{
  "num_attention_heads": 4,
  "vocab_size": 2451,
  "positions": "learned",
  "doc_mask": true
}
Each number is 500 + 40 x the weight over its row's rms, rounded and kept within 0 to 999. Layers, rows and columns count from 0. Numbers have three digits each. The size before them is the row's rms in percent of the matrix's.

# k: layer 10 attention key, 256x224, rms 0.281, rows 62-63, columns 0-111
# q: layer 10 attention query, 256x224, rms 0.298, rows 63, columns 0-111
# v: layer 10 attention value, 256x224, rms 0.267, rows 0-58, columns 0-111
# o: layer 10 attention output (transposed), 256x224, rms 0.216, rows 0-57, columns 0-111
k62 109:513536442521567444578555564532447538505467498528470498488431545575557537497442467523496502485526473475464507550560529493462501480563516484556475507482554441616473499498457514497414412540498504516475464537447559477519514501449500503528469518532483441557480571550604525427503550564566532545474556418508479501529469493461536562533524512542
q63 108:420531452559511497486461463549481607509487493440506452440481543465498492540468509474560540449471470464536504552478503588498550537461484524573484477474553507494483487514518470477532514437516532476573461536468469508480397586485549513527465468452515593573508486565478493506465475471458493489445509496520380490478556489477548499487476480448
k63 114:548504530534505435517521497508543528488489505524542447472471553511523524549482497494497536567539435397512571502417518477470525434534477469531543495522516473508477450473510431492495541473500467493530514528507566564482453474559462519484520438440477530511526470567519480596520491460522486463430423556450448545468551496553512475472465545533
v0 095:500564415520416497534455521493463465488523514532458497460453530477535536509561510501524488477472511510531510465488491540436530447511452504471498455474483515548521477470537485619467516455434482562580485517413502570545565514494495455457480496585410534544452467471463519483503513506544530545475461522533466469522489458512489463472463505536
o0 097:520495557498532501532607498456484542506487445517514472499512502538486551583528410469505503521514492528473499493455597508486527482516501498520513519543565450458550467585494534425472466470626487489472522484591402464473487509524510520480480477459496501493534551488494553546478522466449503504599476456541508568511482560484508458505493529389
v1 103:538604484507539529486517530437537581523475516457505535481525538460431425443494434555511510495519442541492530504495461491525457467515473485575550470452516462555551459508545522390541571484532561440482467408535523473492492520468501458477639530548505489525531465490513569513452532489395563460506519462538479492447449490509461494483536500462
o1 113:444429581473447501532527544561497467436486468534502488523571538540589511523535543519452483472525520438487428535470549549513542482456523504473431470587497501410517542409494512588453423459416504536514525587534472481508503443494442470550463514512506486463466492487445493514511471493527451530490473565480521493549498501493501472483513439475
v2 107:484552487440516476510486431530513564448484519490498498528479521504521592456498484484492560462543522495502473587460491522524523443456519486503429582563575526485554547472430458537535531516513499468551486451486527548499479549548508455476513472515548536470506471597498557532480472438503486474500544393455543461482522502461516466481452466556
o2 111:486523459566472549461516528515528466561486462541440509506510468489485494527497491525476399535478475507529542415558447468471553501476459459477508464395492473587546440512526540549468513483483470534524495590537475483529493482424433523498420521469493439560445450476550469520451491545489509483450454477519550513540480482506479494624517502484
v3 099:445492528468531537517529527542567480544474500522477390494541549482483520476490539484489451434450494457538495482484528518550474501471498523564468466478467512524493471441446553467507463510502527516563445481541509570411578503500489555505517521490512490558503490491553534488525472449464520572543605472511500442486555505423472494511427545479
o3 108:548454456493466513527537501452537512532514554453512547549405449456591480492437544588453507544535538542468521531441486474492483557540499511484455528532546521461541508514473500498397521514479536507466512506523509488464458501512483529518497484471537523474463524512444488477513516512520502464464515558478519519537414468565499524477598499526
v4 102:531481499440565408466484608438526414535386477507455547544536450490437487454502526530490467551560421489503550526530544483547535489447477516454494517471558521463402491524517426496556506557535448510543549535547502519499436425551453521507495504491461421498483405457508465504509510506532501449500559493482503468450464493487483501453458502535
o4 115:515460532518464543501486390510509560493560463501502459460512539524630485548525539483483493483435442466485529486497469514437507506482530456579488488520470479470530494481492521595449548473435595407472508457483541466439483550498555511519513431490434507488515559554498542508479558566394471493453534446529486481503537495557494476543523584454
v5 094:518516578490516452470592556529462478428526553489545487527557457536530471480537471407491484410487508483486475538465473500489521463540568526462485483482535472470503503449505532512488481512505480479501479442554460494495492526517536539429609473543543507468505463563529512491506537482474432564425480503514413448548467463515524509440527499597
o5 101:519460469516530506553455475445516515503424481481485499488432512452453496488493476511502517569510572565517473542579502527512473563409494516541440527509463465480575467521503442531505547458521560566489478526437483536462530469462569485528398485513506475509491501466470469496554516470499577456538478516548509522485524521540449529549513471480
v6 097:477504489556497523428536532468470515454505490490539498507551492510493560459550500490511519467458542521439497473476516481497459441527509447497521422434453451470502514482546536491459455551469521501494479530451491494522431509532520512533506505448491550463498475514522441463490576507495501623471503508574435475507493520480512503524557529470
o6 101:513460490508514480534451499539496415478559524516471567493421550523501507539522504493499498476510524493507484532498500516464530581471535518507566496496511500420449502475475454501492469554476472476588485399523525505468500458522566499498509488475561480515482560500400481471492494427484567467559478462432491547451509446490522469488424434506
v7 101:475486571428463496446544526496480452507477490481545470479525571535471509465500482457416525530483473507507500523471484432542579499514505506515415559420461595450525437506495542496415466494498491521577502485490475562497514429508471489536493503540516498521547511520473458537461479488464448506477472490468441554495477436511547506509518508472
o7 104:453474483533486466542511550500547548512452541498458557511529465509521524500511490531516544450495585544548563457493468479514503493499496466447558425514592436484486538528482465576535497525509586473483528530489489528516451536492513531418494523432474502460553500531503593505539521459526552516529503576564550506468563515394448458556504537504
v8 099:505499545489517430490441498473451528469452491525527463518443567487489484489467478440417487496450562533553585472440532528543520500491558555442510514421579573513541469461560517466440516525431562507518450525569508430504468466479480461535511510529515479478461517484497489531469439566470523537538526578509544563504510528525460522475550569487
o8 106:463435465545519565521512555495548516509557548504510527507559453494508478475510513493522512542543510450529521513524482483444466492425516512540578439511536417440511476445505518537494490530521468530468516486449499571512542560497435513477585513501558518475568464482493494504496502496465446486520516407373532575498512522408493508475462473524
v9 103:462427492537542478503422544429523619517479482507514500517567533487513514514499580539486540442497591530409562461486539505445538525549492607477578558524492499456463428478455537481535511478536527484474493544517475527560493537504467488463532440494468481506521449487496474496518516528511520529461488513546520601495563594425483468545449559523
o9 105:471530516471430469473549486535474490479514490511497461454451456494501539526517394503548429533539479556584560573459491462511489493491530460539566503500473519490521546459591524471500462575479537535574526483468508541413505508511543534462465568482508578497472582490511521500451450452462471501489522476418468526546483425532505533382538516546
v10 104:514534486516527577489452468455521527553560517501435515499608485491523515501556502485518519462525553470469532515569404470452445562528546482597442554539480583512552508536505520462413450523437549471461576484466466473481520624509536485483517496430540534543544504460493509446486427567464443490480553442519526572507493483491500498492524454502
o10 105:484469441480439558516489479556495461484485482548503479495426425442490577445459492476566525536491503436545440511579550490555537526436428448484503496438532502445434477491520517525497459467455460536529451513509508475509498424472451405422542558558445529481486533522511440483526507470524532523531480483557448480438573495552534468428477555507
v11 099:488491614525487524562520429554435509489437491503517585507530530566543485508494484527487408501502526488491443501504486518488460600515475575497458446527477487517474517529489487445477491498555492485490517486415528549522589497522575449546473515451446463454480469505555541476449459484508441512513488473534528477544466475596507493477542523562
o11 104:577528415486513543429470529493476483576607526481506443513456458509444558449508527490591504494509463461489552495543571459557492469502474485516435550452454520491553506430498468529528479513500483562450516518487419433544431395478491491538521475552564439566513547487465489582469535483462546548474523489486440535476535541423485471534481527501
v12 105:418503460470500479507552486549510504478536545461532475519497524500567463542483467509478501496456429482593390499463544498476484520446431461558494555450504483509455485530416414590488444398547520547555444478497478457474430486506527482495503532519507485567488511476474478540471482494515461533527483532532476468491506497562488451562459478511
o12 108:546430559511483533538503481444435521503493468526537540453445527513503471461463479519444485507511549451416562472497510464552555423531547521475502480531484463485529512512485536477500507581503579427458512505522535532508546557498429475460466515526495426430527484562541556442513548463488478502483466506568492520551562538518503530486537445550
v13 107:513514510572536512454502494488444434547469541536486562486492441447445536453491522478562487478512456449537483526452480486599462483476510530499508463483458457561506475540481455506546489510515526512417485514478478474468449573489481564551440533483493538611465439492566497471471518511474483527581518464526419537522501525497515556447507492408
o13 117:450527445482462453553532503514578548476534473475442514528485528559588502492503542566391513491525501475471523409549555473483501522470464486533483518510548551457430507485592544550567486489528472520487478449479531500435502477485511538506456485582554496409569515495416472505479508454468519454442452479496509491436511474462451516525491495496
v14 101:517469566586444444460508431525469496485479447473479505548466429538518496487495502504477501451549481501458508551459574524530536491516471506512532486506484467495510459552453511503552526509535481571505519459459469549516489493541484436542423460551462540426567510530483507495478556478479511513485542522563535514539545505513505530473555469502
o14 102:478511433432561492512523585547513581522546546538496442467578503528463511560547416507525502512459517441518565450498495467508514485473511508504535487462541535448471456467566424423496534502511513478526498527483478430428485422467515559494490479435549465520425538502512504426473505514438510458507428532506464480457483448491511515583465480468
v15 105:427459511508594489490501532484507439434508534476519518492520469552453543492503488518574465571513465507483552514481568550499515533493559490459531458517486433414582511485522501479515468509476511536493462487505507499504468508471482542481505527505514469527394503479466400471518513484452518508491535582470540485522493521470467495440412515434
o15 112:533533561493414495558506509510479513538460505500489457494536524431500470477547520519492557430561476486555467491479513507439478471522457490572497528477514535575395464517523535496452525538511500403507478518468569493470495520507511457502401417514465532456571481501513528490522492531520490451547494498511397514502508550483461497511571474548
v16 096:501479539508525470470481477513480495512532402462446529403530496413514504548449483488454496527487503428500504511504535499558560520565575463460523465540542594549565521456547570488500489506476511454478465490497529468539507503536484478525473558506477556489458477518513374405456492417467506524534492504504472466508475480452571552461514470465
o16 097:526506543468454529503536547472502467456488591498514525555560434520548508470553485555537535460509472555549456527553462493442475474433527542519435520565540482477488526526488490409471475475528418547465500468504520512479512477437507548541484476495530495466506542478455550558544523468487513483443470548494478512493525543537420432553550534507
v17 104:523599566503425505492465498517529576523510496514492489482465457423484495467482475514501504476526460443556433466514486534595546470527463555500537403504512508484489441563530475446487412529493513480489561442499545507525479555447538497516434570477530539508475454525501469525524511481452523513526427549515527438455493506466521574457492487508
o17 108:534523433478535508525496452507581505500533513527525583568547481567502466473554473508468503563457538491456530412541509531435511443457523498510454584495499501545458536473580474515504475515529481487505472535490511484502525512488516561564516475517549496466459568529506484544504503469611485475457522520602538524544404475503521446496542481456
v18 104:472475477557541576523487532540529484470514436449579505560500458548496531506432456496410524527476456559437492515490480529507505536485515555464396529552537496440509571507540524509474501543516568452527520511491427484485472481521449500430495468576476518471544599508445482446492449435509478551534465434471510498460560496426436597506527506502
o18 104:479447504516503486460495523458495482545448583553483493549548458428481490535555510452554421423496529526554456457519519533490473493518489516511599495426522529477525448501449468503541489507485484565458483538506571583509448499471594501531507504438563482498521444582540526527560561444517499448451512565514464564568508459504468559424485532511
v19 114:473612561518487470420490423503516446490485507490564523487473527554440506491460426415469440526483487470498449522554497554561441528469527470511550452465534440566519529511489511528483514520496560471513484470469516555498514493495521548543485569427467461495481435418453495448470578479520446492468534539531580420465525517488534453475473570494
o19 121:533441485492537528491457516502471464499495511529476540520530500483511492504462586549466568510495521471447497497500556444464462484572520496470401538541461513420467520430496440531480507501516455501511481509604498508584507473492522489507520450527518482516460503517507528532496453461480584584527455495464497573456504509434449473532626491519
v20 117:486484503564479606478490515586537536478512468519437502480564539601518532564507540526482434445479450478516530476449541452473497528491525476527480525544435486510487502465526564496438510583562490534510447423502458551443474557508503549438538521516442569495464379506539546417531446422459566564463501501534554554486469524527499468484486519540
o20 121:530519514480561497468576517461448506480532496471514524559456499462461607489453398514459530516561493538523460551471479499491464500497481509487479506448523517516549498416431518439488518459508493434446573591547526520530456410505456528502488510456530475465546528505473466522509539497467475389469511479473439505486529478508480492461522525488
v21 105:497445492516457496429573468499483473426535519528501474554516404506473554555521516515460577431521485543474541436495458435530493419468566577520468441512440479563522519528532479446480527580516439451497503548544504498602480520562513484469453484593493496494570540514454523532467515522454481504470473475491494512525488497534555552581455522535
o21 112:450489515506560484563469537525519536567460510523514475518472620468490500544509493496518571498494475465491521516464410533472545550445434471458552540409550449457521455473523527518499469475546482514557517459455492538445462484526500491537522522493457523510525520458556513453571531507550514504513467477548467488515477457455507462497530459486
v22 105:492538547517437517503445465485497532571474492507517422527470475490548560484485482602489458500425514504517584483522543535427470469480512473532413531482530515562458515545510537516552518502452567574483448474463543523552469423482493495555484532566488450560516562464490560492469464457516494480497522454484484518496502498592563507487512471443
o22 111:505427490504556499510556514486446498477537492510461522432530530461509491520499532443512515541536461530535442446527443544518540524587515496573570492497581496486553534482528421417481531462563477481456472512553396545480486542510471527501517479475528564491466467450502460517454547498552512451528544485493574491466549512466500528483529486579
v23 103:543583437524467538411464527504478469458508488465568455477478471530530535515528510551507495468539485546468465459519521488473542515469559481448500485491533491567519497506534547534461496478488415508491523533454537516544453406562508512494572482534537478468497450569458502567471475434506481436579518529576564474441482527439535468549519483529
o23 109:449505553467544486479500546531511518561510543509503542471494509446431473532536505526471496517460486496502534557492472544555489548517520461521447510529497540439521454462453475528527511522533545524520493479546469462462556541462532501555450496490414507528484509440385523457518477558556516500461520454545510548554501403555478482435519538429
v24 100:452469496495538534540548523463495496476485540502603412480461430592475517524493518471555512524467556441468511522472499463503467508506520528494518499479559533538469500488434534485558500470466517541534460530516527449498501502536398541572548442454555529470445510455520524503493486514577514525546505517565553516594515507455482441561490472511
o24 107:526525498478485498500490503498468530508533491495423556516540507405510502530492540547487440436514464536475497544515479511556443449520428498578568499561516492489500487458555507482525573528576496507488556514493505513545512565517506503439491541494466511521548458508409471474488438467477502519504527477480442505426497519567549584533585539553
v25 096:526527560459480548484489487502475554530509447536447584415466483454487491483508513438493427487502550518479510460490564545496556538519498467561503479466510477553461467524503466483568503546508450471470481551539510458556490517539439543527523475544520411508519605455540561543556530540500555476562468522552535456527515523503515501545448476520
o25 106:499494421513489546549522493418507488456479566512540450542469536548510498522555495423501471502443436547524487444502526419528479534419420455446517496496541521431599495545509504530458523452535480483491537473442463455445543517508508466492470524505447515473432522525442471467444545557499471539493556455473498538460465515531501480452491457412
v26 105:486457484484570524605487550471546537453567457438533439516518440548446544476567496511509523566422479466501437504488536463476534589470499441578539511527538550427486527477515538489570552514501474501494454444498553543529615468470509551538482492471515446508476525491563442531483521416466525520517462515523493487438492498486540467517565543457
o26 115:554541499561449417486438430512404516526457575572486533507512493439563477486529597457549508401546498557466470521527480477459411485462504550527447511505496497570523499487395445454449510542452550481558538565543439459488484476473455485525557404497470504544522546442435499476546524530563487412461482485506519453519511517528458532455492496497
v27 099:514410450519493519538491486428433456538476517477530517544523494521479461464436573441552476534488545487461562545522513487473530419500513504494489450482541460473457513481426495539529507535468481492451454458559447591539493558565486492514494531483479459552511500517425600534498538500501457457404523547548481403578431451530510439472471513463
o27 108:490616496554494479481489532538548504487542497567499503443456611551529517479462520496475510484542482505575464426504503483462459533476471513517500543475482535559512516516498480506480530531589546461504511501503505468573474486507511463443490488533448495491488501482553529533413479507388527561585442530508503585439556511483494559540540527481
v28 103:526476554540533468544523542564612540466521478515501619454500526445446471483531489487552470490522479447490565504508511478469462528502466497524502448534510500550542565527517456528539515483457498500515536474496442456481512547492521461525528427510484480478462465465515526507476464495488418497546492511515497519518503403540537489537515530534
o28 113:518447549447419551494498431433452557508466494599494440541488490509567459515521439512507538479379484527429517531495572525527554462457477511516473471443467531473533450478504449490458525536514470456417542505452510478529459490470566507535462545449495493470527514549464515451507511520483542487482543529451493410527505593478465514515467465442
v29 096:412498496363467501467575583512534494522588480521415417514471557449552482554518488483432498471556541471429418569466507542499486538461562517466426467451526452525500530489592484497553484498478512538548521439481484601464509489484553504532518543448475497520513459493530454497474515465536487553486565522554511461522529556560497450495529508511
o29 110:570462483526518472544432440446438454495432518536542554453477474478505500534500479543502470534532490499462465463518511467519479463507511521472531557500429515455480501466446446495454455543551479423519429521489516404551497513505460504460427434475500513554452569499474502529527536514476542470549460502469494500487500449431486502567504508510
v30 097:497498471442571566483564424560494462479521503519463447453481469575513492463568526598519483507452476485452577525536526488510488444484482480516602477449447535547567524521468504467526520488561495517516546492479466513524553485463501483528498558445612454522510589526488481531472473446537527449467513418489528535545532462524483479507471466436
o30 103:415452513490476539509493488480555512453502519506452474534500491404458478487473499447505456483494489444401421482473491500515478471559459514513503519530520506463413503495507491468459474472502498498495547523473566452503452503487390465489490506547434543460503442459521530466601544554580475460538498497571432505508478485498545593526478583552
v31 098:505454618559530544504447529572497547532501472494510477463484489445577505469534501464553423483479518448434525512478509545435568414519501515477504509531454467458505530477444530495486481514505468492520462555501469506566507449492528539509484505479502488516505625551494463543477522484523453552538528511559535541504546536497446484504416525436
o31 101:451491422485449555472571466470525446473508575521464458520503466487463485539466477508538535511445550521476495397457503467598416548498492483536527463473559552500497469506526454489465476517477470459513528514456482501394463504463529516397477493519444425441504418480460500472524499531512529551506551511553523465465514461478492471476582460478
v32 097:476477476447527434422467480414573565433569416495530547424522430471571557520505497475508399453502476408552515479531492527546548548545580543523502561489476520531470426438498540490553460478544470485562481473511502539517478494493516457513510574511496458475472469493515512483539518495540447529510492520436461513474477543577492494496513489455
o32 110:530464546518445523525551551502517519503432485482465505513543533532446486519469505568528545593508468466495474529477459506434484544517507473510487472542476476505465515512570547525422543531448498554445507534513565529504484503524476509509526467487478520475494529541430517475480531505474484474491547559558510472503461415414547421528522517506
v33 092:468485577450505468471492501512493527555515470490486493496525467562507482553515498496528471512593478510528558471501502552487492560496438488480510530498498426502524495449475507552479539439571542496548469502551498538478470511485466503555541505467447537572493515480554511529513459449549511509468463475535510446450523547508523504496541496440
o33 095:478508447579527511565488431469505481454515539522539562514446522523509511447425536525511471463500494521573539480453528470559540449613558522562499488512445580533470467453565464520563440609473495502417533542484541538536496485535466546524518520570501527573530487519512465417505512535497517524534547452454547509503487478497496507497527567551
v34 107:437444501441517493464528448522500465488524525451449478476482426578395534524557492416430498516484484523542471456486484516487448542519499507523532554539438473457436468451462536452522434539505441518433451543564475499548495590486546435561503576538519557427549507451517482490520549550552516479445564531496436432458556539551523506465489605510
o34 114:513527518473487490519439487478469575535498450465468525529461620462531484453435493535589575488468533510428506578527497465419472513500533485551500477499547441522522467570483423516473475516499498455535468452530511460483512395540432530538499458432490559571476508469521456503563504464494481532535468492479503603477434408483548470508486443499
v35 102:463489486465458503541544524477445512460473464499422537466457518502507529504451495577486415545509469570470473483493504454471520507497543505494500497499555563419395498462477460520553432482454533450476453513476519482528477496474432561537481477512483508532581461532541538472510535473484541550458493555450495611595429500549499502525503484430
o35 112:493467524584496508467526512516480501466497476505548540502543538521504509434540524555482495484548514473515492513535478565491541533509500371488525492457509477540564521515571512462457518490522483494517514472484542462423498590522510495535496493512485497545430514468501484511488525575541471514506405507502467445458518561411463497454495499525
v36 093:439517527532510467442469515472494524477563539500516545440505501479499475513522532418551490458518558497526486509519444508463462472564465449499459517587528505504548455544487504514565508516455510489506423512523447519468504541497510477467519457455577521474497507437533464474546526553505532515480524545459459507578471460553491456451603489504
o36 099:549554519454519515493507516500436543518476403546472505514421451539491511485447502533537518596497517551503437490443537507489519522439561489503501535467521569553424510539524466468445478539435506514568497517445482451520589442506519521496532478472439495501449503561491483574444483554472546538549491488524488513500474511446485515543372499483
v37 102:459519490418519556482498553517478508434489483465562437466475511521411521568567504555524521460468508525504497569525514487514489446528473511478610542408476517528459468462517558509525544516539508535494520507436439474475510465536477466504516574500447494503589462542542461570468469472486537466501580509413482521506505452515489490493536453539
o37 106:474451539546467507483513479467511505579535479566435564496562531473527527432490463452504458507556469494520413553540469514507564518442559515553491475562500497507510576588546425474532462513509539521436508517475521536490482491504504504517445416521487488514446543474564518444589557462522463491543467476530491548502480539477474517529417563493
v38 097:454483479515497517521479522543492512538422417512519504523449498439483522545514472596425452505447497526519552496553540499486616444540507494447478455502438541546547485500462507457538496491492529571530504477479466486420507447504559529432445551460502469497569545481527495521450503520535491535530567495466509473505474448514507454504510483460
o38 100:468508505510552457475496541525524516398559575528493512506549484476493560501436484439582525554492501446445489428447475522489423463516464553496507515494561510447487497573499511477488513489490498437479550443560494538533493488472392512536494505523454500421518457457483540546503555494552509472494458500528519526507463537504382582555510546541
v39 107:492503548521576598536506536540473549447497508491542525531500546561521452453502492497531502506500554495518469463492452587480564621510503527499484553429535514478464497564434546500505450538434494551486462555505538532417505436447493483505478456510511615503514434513464534540487517511479470524421483447467549485515506535507482513481500530545
o39 111:507527414477487471412500504474509471612455534493485550470541466452459558470507523506491509473534466549512518490542529508564464469503525488525491524576448536533464473496510430508485527478561547449562526517483524471586512560523465487470547541485509422522498466437547499438480514467498530502516476566578504494458523531448485444496530453511
v40 104:474499441515580515526476511522469486487555463485510514558504517489455508500536490516445509593496560473484546555494578436530450499474525503523510458512575579507497515430577475445466503530524567483506564434547526510465501541475516465443473484502441450447492503490501511555520487534541522530427491494430475517511473499552455533502499404492
o40 112:516448498505424433477465504482483396499471505500417426495514452484556492500415582421575490506578439457498487525447531501452560528468453560480535521482480478474512486563459539491490530500506548506508483553470533517549482483491478449521538500505539568499472509479534481500508502496506507507546473493496518452533532473460517446501501553499
v41 111:446473521480499480397527538490496532501442498466473472512437525507509481553508469494567587500446478493491506414482427514496477521477513441500580515476515577547561532506537518542505521470463469544533492506467430466507488519517514571447545511467498525549533470492452463511498480442507440531563498457524446500415482548507608507571510500537
o41 118:486461501486520455596501479481473492521579521533522557468501503506560588478529452514477489511476535505615470593502513463536547456558430552451439475520488394441442501510471519445511525551504449469476527533459529557479566514495498447518479475526473444481482545556500457447505463485517525426462495538431527544491503416475435512495500477495
v42 108:465500541452467557458525496450500550528483478467565431476517521498493512492494478476473495554594511536512474544531445492567462489532524514525477501420529522539520456442514500519518387506535481503469453458534530517492523467447454434477534437511545444464468511461585516514485512510538507532507551461492523475477530514437444441527524532504
o42 112:556531426551523510528443501525469465521562524501457520544479452473491511458503567483538541521409500491521492476500510530435521499451509414442516486528504553403467502544479564556452465495440575419513584514487529469475513496470547523541454520477560565595511460520471480461466479517507506467521505600469485498496468556595537476489513502520
v43 097:525466414471414522523528512504526530469438545464493474538468509542495532534521559505527455598488541506457486445523484517481507445519508404517498569518502510485522453515518563477485481486455515510550462459579457517515507452576447545498558450524547536463562551428447546464497548482531503494451486494548536563505459505493505529530413526585
o43 100:466555588519521415462451521482433493512535476565509449507524490403541576541503495483539530410474456481485484545446458536520515536490465509575529450534507478459495470501496457525514490439478475487511559545486493532502466529480502538502514553464439497512473463540533498535521494533531451551559521531447549456449532458572499445499567511430
v44 096:470506430434422456543505462504499571460464506540518424534499503495473468519540534532480512513470459483555433486522476484489489525502484525476580523532514526483505488433495524587387451472523437515457476442498441471514486454485527625489478455434423521529522512574450496542498516496571557462481483538414538506472498506528555492522563521543
o44 098:594494575504537512424460517493496438465527479486523590448552466444452510540497517507492508493502478472496526557528465556483539564497514463509481489462542480524496464487520455480555581514487530477537548536533569513484564547488417589527578488578560502496531488470551506484557529464505486541532479496541566485454455494475521487478501498513
v45 107:539502562485481531530521483519514478428561503473439474510553499502534543459540535483494466556502421582492488486483489485552452459565497508487518541434516514515523528491497500483532529508434461503503477491525512566443482509455514385507534535551560523421513483379450500393516411448547482504497550501485476548471603515526512506419461455539
o45 117:464520449462514445509510484549455501526460527544507523464434576507416544480485411482514486458456504509456513513518524498464543594479502492504568492566500525471430556469466488513421467457525537463554501487506509481552517462464462561519450507448458530532428473549493506482466550540495457444514470486495475486486434433442461451526518576568
v46 104:464501471550507502477489526496574473479522537497478436469508508506527516469534378500411457440596537476451523542511496540474519493485603550559494454516553535470454468471479482518567483519460470444493530473508535517517535470500485471441467474437560485519560464509519581539490579538472482531413527479467515489464425488535524497499497496605
o46 105:524517485485542483464478573452457440428501505486469500477474474469528467487486503496590517591434444462542538433531509495459523502517463464464493496503480494461541485550564597536434453469541555561594531484503487534539521500529520516523495503532475509496535527518507451475490446511537542476570475452533481460530576490476495473473513473475
v47 105:544504482501513476463545589468461494489573486480497554509465561439470524561547546415497529450493610462467503499539543434469487496550452512470537435482588486486464519467528583516449493488517476442525492528476481453467484462538493568464400515501478412522484493548539547520502526527526542440443520490495489518475420406482441485501522527506
o47 109:482497487513513460473468422514545484553497436554546449530556473559570428529569488523497500562517460513502470569440443536495477457501528507502469520538492499499517536510510377487531481481466457586531478447494480473514518536515556488504521515474538497443505492474490543464516559485417523514558445538503501465500579546540599504486479499405
v48 103:438522471462521519556551441500527511484527502548430544458488507492480508507479525469511386530454499509495510463456462531458424568482499412544551469433466482509543533581464497472460411492418485526466528500453529457505516480540493532526468507467471520468494453517527502570485504479519527383549547525513525465491494500529548447476549540510
o48 106:552439464430438545432471492494505511581522510469490497492486544456557516470499506563451618454519457533451510523510533491569556467481568518433490552520533515524450510512459454474466475512549495490517465474504503524517465450498460459511505565512490442483501487468447518459497493484521520522477473420469520512502419501428457546537379432504
v49 104:417464488512506522550482405460513461556466573486493514488520442471464493496550485471469435496583455522540498508542542436497483452530516573502485527543493542583495410573503512578469442519550496397565471501516504478561483512477529535530506501437549532556444442482518479501551475508519513518502496548476508569526540444521449441493547531498
o49 116:546570488505459477486524571560450536407571423442497460553436497530543479444501552518567545581466524457406495541492443555503552524490513465565462500476519503433533517501490522517522499522387507540398518495468535456451514535518440494500493486472465475472506512493484515489474550554524518520529441427513512394487483529517488547455477488535
v50 106:433502531455495475537541506488506495533533481515493508547550436531537462535518480513475447539480501531532517498489608416527456511461539493533452532528510446479453482516549554468501543468505560456537453563522524560484457483519548531516521517421549428462446424473423420443585499519531455438558561519478497489483475522529515496450515448504
o50 110:624482499510568531484471537532495501380490562489552481428470537445466532505451567559589500475536426475550499515495485514529557544541473535476548464533531501559428578414487440558540521527525483540515496444515503471506518496453507428497526415560471551495494489515541494514528464466500571495439472476508489506498508528485518446564515527549
v51 105:432443483497511529555439457514467506509436455509441485519492487472564489534519493472512497523471515533542505514523550576565534472505632470475457539523519511440455401454574415486481490526484483482517477519514495486534440526474437474477537554537481425486535446564491511471477534501473490562503524534526480497513517514435518534470527476545
o51 110:509584549557478542432501571496470544513464505501500478504554519487524520488455498537520448547563458481477445505593490474489482554523469501548548466499452517517507543568505578481475408473512542511448492458509540497449504487518509521480530518494555511533528512464543481569459446472528523509480537500487505518419560432532501483480510526490
v52 108:480456464524553520534481482481438584506495434477525515539515465506463499519506541535505552484568489484520516500567507454545541530508475489412523458552561516502452536587526556466484436491468484474440496501548506538552437514533529489510538473545476514558468533537518424495477509532538480469481506517561505563459502510487475469466517587520
o52 117:484512505503560473453486494509461524475501544486538546439471567494510485495518500493557541522502469501506508508392489497460482513522507491535467490417473489479513514498539451521505542530590406465573522544433487496454522504512494461492478506451452563452554460453441600485495501461487527490477450582426519477521516465557539573489480440453
v53 106:473479436409522470569525509484548455566487495558531486481523493493504488493532557404490495535426510472445441456552515418475456508492484457465503457533498493536519463539468617482451476489490588504563567505560526555444584486517542415516517448504569521505462518584495495519492548530549513513417507550503481522457480548443561496442461451555
o53 111:563547520550522436411422554517511459518563487434524478511466481462484489505411540567529504496535569582487416555441523553517495506452480494468470488480443507495495528442511451493517462510508413531485488417453556426543386487531450517444526470460531543506560489492468485449496471478461460519549429532535510480543509523517457453487535523446
v54 099:532517517541512537458475475515503507517500455478453533529512534471501451498485550489511496485460509560573546527465562498472448497532510550570543528538458538428534524480506507528450469456444518529461532476442501450525525559472508468476576453572449437554447531481576482487458485517499528523466461554478528457503566556561506500550523474495
o54 111:515519444445472497510460432515476554447453533560493482468475473525455524445472412475532497489506537528484534514450502471453507528523499437549485522460531493536438504534447512499498601544597572475473510507538491488505483486496458490521500539521539530455520493462451472540479406491489522498510534461474440511481463495452493582424495536540
v55 101:560528610491466512478511511487442540521513474464501555496480446462497463485480472484427459514462442456529509502541537483580508524544599499539526468533529481560500457561491530525505553548454454556536532519491498526504473455501513478491489492529490526425532450511501432482447514566537393496523502457555527478509513530489507480536456450427
o55 104:440537429476494540468494515445538545466449518489458446472534495522500474508484580579451527509465549544552475484472527461443473567469406561517462478542454522395474467497539455570448518502521501417495476502479554503458561541485469564551502542520461525446422503534518575468522508490564548522425538456506493516501507441444548497495493604537
v56 103:498515483503506484413418583488476487490488479418515560546493499501561477452440459516471504452461484508555556465517492490484539522538543445520502532500462478547489489499512498454475512569424532461563445477576537521508497503527486510475461441479488492542506499447479498560540459480470474490523524503523529499472511587534499522474498576449
o56 111:462487503502513537598544447510515592492485495468528478460494538459505483524528493457523483531529494465541432525468415550534504582475509561601557482544577507469507547527581492556461512497576477462445520463484441513517493466444495518514563546529560553530508477536560490429511494478511498478444517464460501526452509456399455470416502450471
v57 108:539409535514468597497506506499440495471471452501489481490527455488523515469493483606485523573454537446572460482515474492407512531543570492488429426549495480484548488526470454495521509389526512454555512453572464494530498588457586484459447446477535462477399579536494526477481493518494485513502510470430477518492555544589499444502483519520
o57 109:468531427454510455526430471439479494493515525485519503414489553523543506527557499407561397520517493504486478489468449535530484530468450459545557558447442498518515482465513458444493514561462498545435478489474478477510525486461382553516504498548503509501577428467582446555537511558502498468512575478519508481494460480390506488445567476464
v58 106:468495548497432498542472462486567487562508484437515496446519423488450526513533552511538493554524532534518484466475459575583473509420500519564411533486499455494554501477527527492552480446492553495474531511531482489519515505496505421490502502498503455516605532459491448426450494427496455545480458466527524489474464516467492540464464521472